config.toml
n_layer = 10
d_model = 256
n_head = 4
n_kv_head = 4
head_dim = 64
d_mlp = 1024
vocab_size = 3979
activation = "squared_relu"
norm = "layernorm"
norm_place = "pre"
norm_eps = 1e-06
positions = "rope"
rope_base = 1020.0
rope_fraction = 0.5
qk_norm = true
attn_scale = 0.125
bias = "none"
tie_embeddings = "early"
parallel_block = false
extras = ["some layers without attention", "local attention windows", "value residuals", "a smear gate", "an embedding shortcut", "capped logits"]
init = "trunc"
init_std_qkv = 0.0431
init_std_o = 0.0431
init_std_up = 0.0431
init_std_down = 0.0
optimizer = "adamw"
lr = 0.00148
lr_mult_qkv = 0.7
beta1 = 0.9
beta2 = 0.99
lr_head = 0.0112
warmup_steps = 200
schedule = "wsd"
decay_fraction = 0.634
decay_shape = "linear"
final_lr_fraction = 0.0
batch_tokens = 32768
seq_len = 2048
doc_mask = true
train_tokens = 232700000
steps = 7102
dataset = "wikipedia_en"
Each number is 128 + 32 x the weight over the matrix's rms, rounded and kept within 0 to 255. Layers, rows and columns count from 0. Numbers have three digits each.

# k: layer 2 attention key, 256x256, rms 0.0667, rows 203-215, columns 0-255
# q: layer 2 attention query, 256x256, rms 0.0677, rows 204-215, columns 0-255
k203:096128105148092124143130215139140200138136098123113100208140138147079138116145173155061086143120098168131132164104172144141212153134069138089101124138148138117159131100131131100129161133174066157121204107081097111135094107130154115175178137169127123071159071083126189151112103108095086119079091112158151119138097107104121138101089079170130114179093144101105128128160168116172157138179141095158135127146148130133102140201157068123171136099116151117078088121204163109106153177116129087154113125124098090089126122203126157150087146165135097120138089121192081128115150135171138219107116140151127158129094148151094088159106167106120214155069117088154135125168115094071148092128166104117155152161085164153096155099109197093140166151139125102091141128117122160115142138110097
q204:103183074102165181137139127144158197098118074082087096137149150146071114144140102106089059134080089170111116210113121124140131123133093129117114082150105183092126114132134116161083133166096204130122111147098119107109109169102184102152149117150138161093128157110116159128092119081114084045104086144157116102070163080134091120109110107141156062191051137134110147102143188138153203061153155119136121127119102156160109133198165105140189103129105129138077095172191169081093091111137111112141114099149148091141139089132123205146072111080152056115095137169138105103078160162085083165124124174100139169144080092129115121150079166133109187147097108126135119178130141113131123128115128074114158106211062169144123109101120154121115093156170154187107101192059149146122164099108129
k204:085149112091104124142120144123134147111161129093134101140156133110155094123112129148093081188120102150197107166116171148183136100122119122101097108153122139069116098149116120116135173148115122130125165164119130123078054104088174146171127151126103148091149134069118121151108090136136124134100116140145169107123174071083099106093138095144099077198029139139111148134113121168138094136201108087140146189156037152186095154157092126109140116120134164181092116121125149127103132141092127138172109119087125113120155179152151164135102109114168140129101149182155128126137179125146131165085153134158155173146096131121068134145129128136075137143088086149146146111132129102095133116120133075106134123134098136110129125122104132097131114090116119133137133114042146152129145158119149
q205:176146058107150125106098166086165119135117067095167107142118171073132105093166137157099170126085124121108128119100131132131189141132121080119108137151160189121162137114132149121121186147150127105140148125082136137083145085169179185146175136170132153080154134117073161154079162135092114166132101127104129102120123137107086107076105134050107116142083150178125154135155177131172141116140140197171147161111131134184079215144149141113117067133117129158104128117151119125141168142085131093121114129105134115163132099154139142095114144089099089137118090128121107097154149118154114132101113110104063133122107111139090116149124161131139156093131118067082109126096155125138109135147126125133104122178089141117091095079120165117140116108164136150113106090132109073135081098088177
k205:107161126077092152184052148122134164120193111165149139092102079149138140156127073138114148145071139127167133144117145160105173089120088099124095115114156106117127071116135157163186123166093087158171086145059108129098161102086194165174126125108094228136164129078100152101118162127098113128134145177135155144152140115086085110077143134125090083187075151134113200091158170190116135113189144095168146150162056084135098162201104095100207075176149167158116111165088180136097140169121117155152147123103180102198120156132167175130060146118150086144099106185178124031105168092089103127073127179140149222157069081106069161123119150106131128136102033177137067093039152058129158079130098161089153158130108138116116077072115149118068108173139149142139162107121118146047079111142095
q206:109144126144067123071123125120122110136153120145067078100128140130167094113163153127105140147129127147145097106138190105133141157150138097140179140102112095146127117166144047112141091137149138142162144156194153081104123165124136128111091174192109118130068163124152080180168130135126083075144186167127118127081127119161103102119144152129157170128136129083142162149142096080139135171141118139053138107146128106157158123118111140156127175141135110124130164058121101071114195102164090091113148163150145113163120129158126110138171107119141134107144158071049044107136078153153142167109152123108088133136213095143153162161140161108107111106156122035158152115120143149181179191071124118143151140132130115155150151122139153133108102111140167169185108132120101146146147077116116
k206:132147145188168114159122125094200098098124111175161196118113157081165098110132138099128150132128111153114101122177108141126094110061122113110094155140148144124079169081180113167136115106109128123150172101141141123155147124148125104061182104113187116121062154140142140130108164139137154070104099128138184142096142112138105123076149155108110107132134124136117144147125120106108147115163125162130115071140110135122143101078104108163135136106158117145113158149173110157148136159115113135099118105132149173142099113113098051129123104142159080114126118148108106135123102140101095148153103133085141161121165110159158067138163144059140111106130126109120180124108167168125181170107142119129142142117130155143147085087106166170144150131151089142134164133140089121105087081141201
q207:130170141130163124152100118136157109121123126115131152118115152123071121155139077165116112095101146102085129090089089148099116123152076142138142115132155144136150134161158208165108133152098161102112101058095151208165128108107076128130123144142088144085098100130120114124093097128120153119169098140065080109158118122096113178107184134194151103151168067117206083083142117142110145110147108100139102108117155138146140133160138096089138109102179167106145128173173115119131138154104124101156095099077134110129164151147190125098138113117105113152113178128151137092085170084102106088167120152082114110172095111153101109072089146172132203144108212162158090170107139097156185077127134128136158123125146119188085121173126108133109169166166080117097127172119131157171085149107132
k207:126145096130097091138126119154192146145122104150137110107098135130078154147113091121070162110143132151172084138100128168137130096147102115173148088113108146090128146112109120089156143170108151082159123090186113145093122130102144135123158176129121140139151071145139125125136105110058115132159111158127095065151093088075098075144172113114177134118149087149201146123096116093121108135121160112099113155179126138166178134137118112094109180125122132153113106136110085104108085135122135118156180140109148123103136130155126153127109092134114157127110165156155123126137178116125122127101142125123097175165121136057081111097111124172154199117126126072143176104163163158096090091085125142122123095107106188158125135163121149136130183115176114146122120154120125149171139140120111
q208:129195120107164122101079164093199182063149030114102134079082111072055128062110136140111076201211037199102208207047136152115118141075065071101116062044098085099154132158055183184129192201061128133115253128154187109129165148128157146172206088117143191113096143101147143124048105071114115098140079174128112136139141094100050122086087219102183102140089148107130180102089230183125203137148173184162056144107101134201181168209057082097191059081163186160078060162165135113135186112174111089125138119085108147111180093174086199205066062121130047088117036155087074071139143165105127194205111218090071168066114125156092138221152164096140140175117115109124155150044245079092163094106173133139214113140082182055134112048099143133158095156167120146074198201118157139131157113064136
k208:144154128089103186119048096074112194134107152220198132138116101049116114180125069101152092192087098159109144149134111191113124126224118055118101161102159090084185069160094190072172150185077180161132150158017153125145096136056178153137083189135109186193195106121153180056109098167102130084189076118129061114125140110101146048097102105147060134138108118111082145122177179152126115131122187090181061055111111178142141164181126248117085060049144162115105159177100179148167211134094086117177143106141140088138147199108163178161178137152167140150097136185146179065080120085164013074163094092191162143211069085151099173207172167092094151142132104156053124047165180124105127078139145118052114162123114099161156087100052065156175120095126082147184112140151161133107062127110158
q209:084116202149108165112151099171132046107078237085078137154140115154127106146139125097174141036129131061167135062151145098125126085123195091110134111175171112140080158120178115144146056047151170095096118121167091147167140106130140088072061105091126064203146154183137100129188134113220092138124182121105086146069072150172172055181176112102071157129159101197093152215178049124083048135112131113113242089135139115087151069040182126183114159188114083148197186177094167129122067192139141171148127160185152133147158136072177115076173143161124164132173152066146110163138110105144186148158097018164107084129128156165150073144066185107079066157123149186129102049161137174182152153156157177154039074104180096190184161153172154159118098090113133079145088114180113198088104191170097
k209:158096098133111098093232130161126067171080111050116126136147144126138128111169118123096144092175095139145124115140129106150140133072145110118223142129099106133128109091113083117149104110209122096125065068186111155207121154193158121163114115128129049156104112143147166182181180117132117091081156136149168143118143189185093159132162128076128106098132116107139126114077127121147179111088109136105181127134117108109123099122149087187120194188116130091107123102139120058108071110133169138149092133090134124131117103094104116116133145175120145171119127129092117141147142116064184145159120097102142085107102104102129153125104148106176100098114112076141184179091122122160140146153126134174112182119131132176089091129165140168127074115113106108070082047152113147133155133150135
q210:127093182185108137182137107162065043175079214155155154152164105209137190118158098053181172087088185134127110122183117102146102106174181164136064091148179173085109152193140048137103128072186156194108093092146072139165121097119123104048018157168122107137109130151152112127154127176118115120144173169098086180121098127135155085163170117208060141124172069096114065150182129111093086124095147078090151113188170108119145078080172066156112108157135107148146139120152112152136137189107143121105173121194121102103059116130133069142174108125108161132143171081146135170108083089151130087077163074162131090160105120139104133104146130121083112161141154197092173090088067182126165179144167128106091139083182090126166160180106112138127156144108152115172116120179153182090121191197106
k210:127091123139150102081174138151100024137086188088180204132143099104172084231171159193154124146116088072125095103173140098076110165144131153064114175097101124145152091067118100140119126084190078148086153095163098146152148149184128112157147080106137079090085040146104161168206193131107180151108127119130197140116151182135133121150156115086124144106107178089175099159074092156153138101124110149130172130081126138141090108126141109160106110152091116111143164080103130135113206103122100093112176165160099129168161163129065089047157202144125161115135118117106086135165110107175112163163109109145122105113195076114111162067140127154144134110102118087142097105109170123089108177183101154119119152173133139094121116096145106090159127073091130104096099050174151123105150130167144
q211:141185084077063107155178143115124170078151087103107135171103123134126101088144094109102090121095096175143133126133148135182127158141084139126124082056073129166124127141124124129155155165112126114149132146126128103125121118132088102147178100162134116133120157078127152172115115138149097120091100105113099105147169100096123193117125165135153107159098191139154158107086148124098185129113101100196113139167077135198139172176098099122130117133123179052055077135189159144120193156142160110153127116057132121109134066140143177140102101109096099075099086153119104093095195163103133138130081182131112185160141106133169136120112148167183152095133118091188119129100153093120099100099177091105139151173126129078141087122114123079148104096141081139148125156124125113179178094113141
k211:127185169101071162145043126097116179128124150224131118160096134111109191056070102111189092150108150139110135129097109214161138117195161103168079134153149161063178164208156151134090143158044121195140177170023157066102097145016132166099142215085108166149143202168108106116082091121075159147215105159172061094192086093104133089098101121168087125158107127146057109110144171129072043139099181083178069108118093185169143130149107197107152040068181180148127132234110125180167124138105085130096086089155139162148047157112134169181117030102168138089136148168156196093158152107114110082155158108182164123174098103162125108170174169107068162143162122210075102138123103112143110111128167111026118074099140186109138143145034078151136150145112128159182116182118103145095107093125117
q212:148060155159135131139070136174087096136105168080135104086147097110144092152106098122148164119095164130121084107125152151094114153150154100118162162175196137133132132118125164088151125126150088174164132136115101154106140128139087130094118159076123123077134149180117052113168181169092199141176162177148072113155117161108138093175130140089074157070147096062152087149129152069142033177142118137103120103122141122098120090132163168152064137119141063152168191121077104147159131155142161146091173153156092155143162170137121067107143166128192185144178164140158063173112085083166099111107150123140148093132119130140127181073146106110057099138161155163077132091097117205136067167127108184122100148067139114152141162182120137187125117085120140141131142058174113151132085070136147
k212:108162101166151094160219160146144074099086160102121121090095131152110158074184179167092199026166128085144147129103139022156122086062134131069198087124075138205054133151126105127153119035221175042120119072216097132105124110239130106142140085181162041127121102140149128146110166064116108165076131099089149151107125117125083203217095115110130167139139128129129111168013093109115163099074130135078146171130192093097147093134191084116099159084155128104121157104142173145096092138134165142087163125113163104128187053102122110133092195139057099070103092107139136123108154195110219169147110125120163117056144170163150126090078112095197159084137145055156095170109109082143124105102114172218132119150143131162097085129230196109138124108170114149102128161119123115184200211147132
q213:149166148118124126189170094072159203122203120139138153104152145169098129091145074145099131141119111163123160174121054128090166113170134175076159107095048096094150165145119172137111173167114081089135161104102131077154139109083094146155118116175077131171093142105167130153107129119129133138135171059212114107147074118128143120049114150161138083150120126123118087128121137177101209109164112087197102106163134162128081136164114150072199131155108122082066071153174128159107159095192120088152111182138115091107168097129133114191096069098101106120069093109130112028089120130114056163162158251136186149167061111145096129143146118140109163127113105155140091156144160108106172119112175121126164102136131110143119062109132055111122155091139113071163182155100182080129128132082158
k213:130149124090087118120109065108133127115110101151114113097125098159079133134079094112099143174174141160128131192136100193181113127123137090101102082118084177113102133147077112142140145179113129143110115099079136084104138102084130127141106163142110102098182160074157117138116070154082058140123133154135134124127138086103150100102134090159125076178121126106078147086135108193135127124124117105133074132153070213171118167164102109088172088154125188143110095171125131118139104145150087112142100086126174078108153170141164117110078074101127169152085204153152141108136135097130161178153117150140170197154115074162129128179122138149134134138110089114130204116141127101131152121163147108131089131106129157146152125122052159109154116122127138160091170101094175170080110116073118
q214:151072132132150058171125096099070093181143164128181120157138115160171127187082166124112146125110167116156132094148132110185136121116141178137134198166128180138099177138134130104090070127166110188121144120109123136106141118139118142128147124119144149113090125182098147119171139146139143206159119153127112150160115187107138142103134118145089135102182097153167110126123110127091097117107121104124114115107153083137155063112132167136096147180119093162219159139104103158161134100104125132137080128173096168121095149126123099098155134113149160122160158131164127106155102105107139107139138130112107093126135104156152097143121088133087093102157181161104104073134131136115128157134077192157056074103127103134109157182168045134167161095166164084129155121160106127158094112150137
k214:108111127149172136082168193157134070167163126110107130087157106161158120097194138101076130106169065121144099131199132103066168095041136156079158120169138115209126145090105123138167066030181093066093091100181136155169126089175195107157105077167120105134097075129103136169117140119147112158089172113146151103043109151096138188144107110143132151134130153141160106100097092146134164144099151126138154157146156096078132131097121134125178147161112129100112149081198162104108131188116140161109165153124155085159188106160084087096126151157091105149131099077117074126095120117124167176095104103124169093125174123107142159106116159177062093159087173110104086192081139142114112117093117107182170112166112131101131124124164172091145119120144146093100112095150165181175147098120120
q215:125103137116148115115127083170105094075115107158151179064139178113158115154141150097161178095068185147119080085131108142105105126130163122089134153140221152142086161118103121104147078108148155165192150118113212141149177109143080120124085109184180124020105127164162073104150136197114130106156074199086096108132114108166134090169174107107154158087136126093182091067147130108140049152073127142067140143133134158112093156097099129131112135187121113133109177081099139111100129069114163123106167089123139150152121136079190139124169136098163136135125190115150113182159107081094157182128128086081147120126155111114139131175157133147088072100179147123079198090130090146107168142097070162122091180072161117101096186114160135188114099109148091124124133072180159100123082110157175
k215:116142134138165094078145138105128100116162156100156100128158141131115150093162159074131132111151151130127142101150147106069118146120122108122142115131108129135098149114094153105128104106154128114112131136152160132162157131145132109153088092130099092183105122135180163096145115091158108150129159122156146147116074165091170183152103140081124132083162134128154124095069188096133139175101162102138120114129167097149181099126103118130093111127119073127103111108104126147131142163089164078124122115127108132126159125124040062172128132164108131127170108086075164086094106143119101094178089157097125089116180116184109110156095137120141131100143164122149115104165119183104104127133111172138084108129118136156133169140149167123196119113144148129076098174152129145164157084176115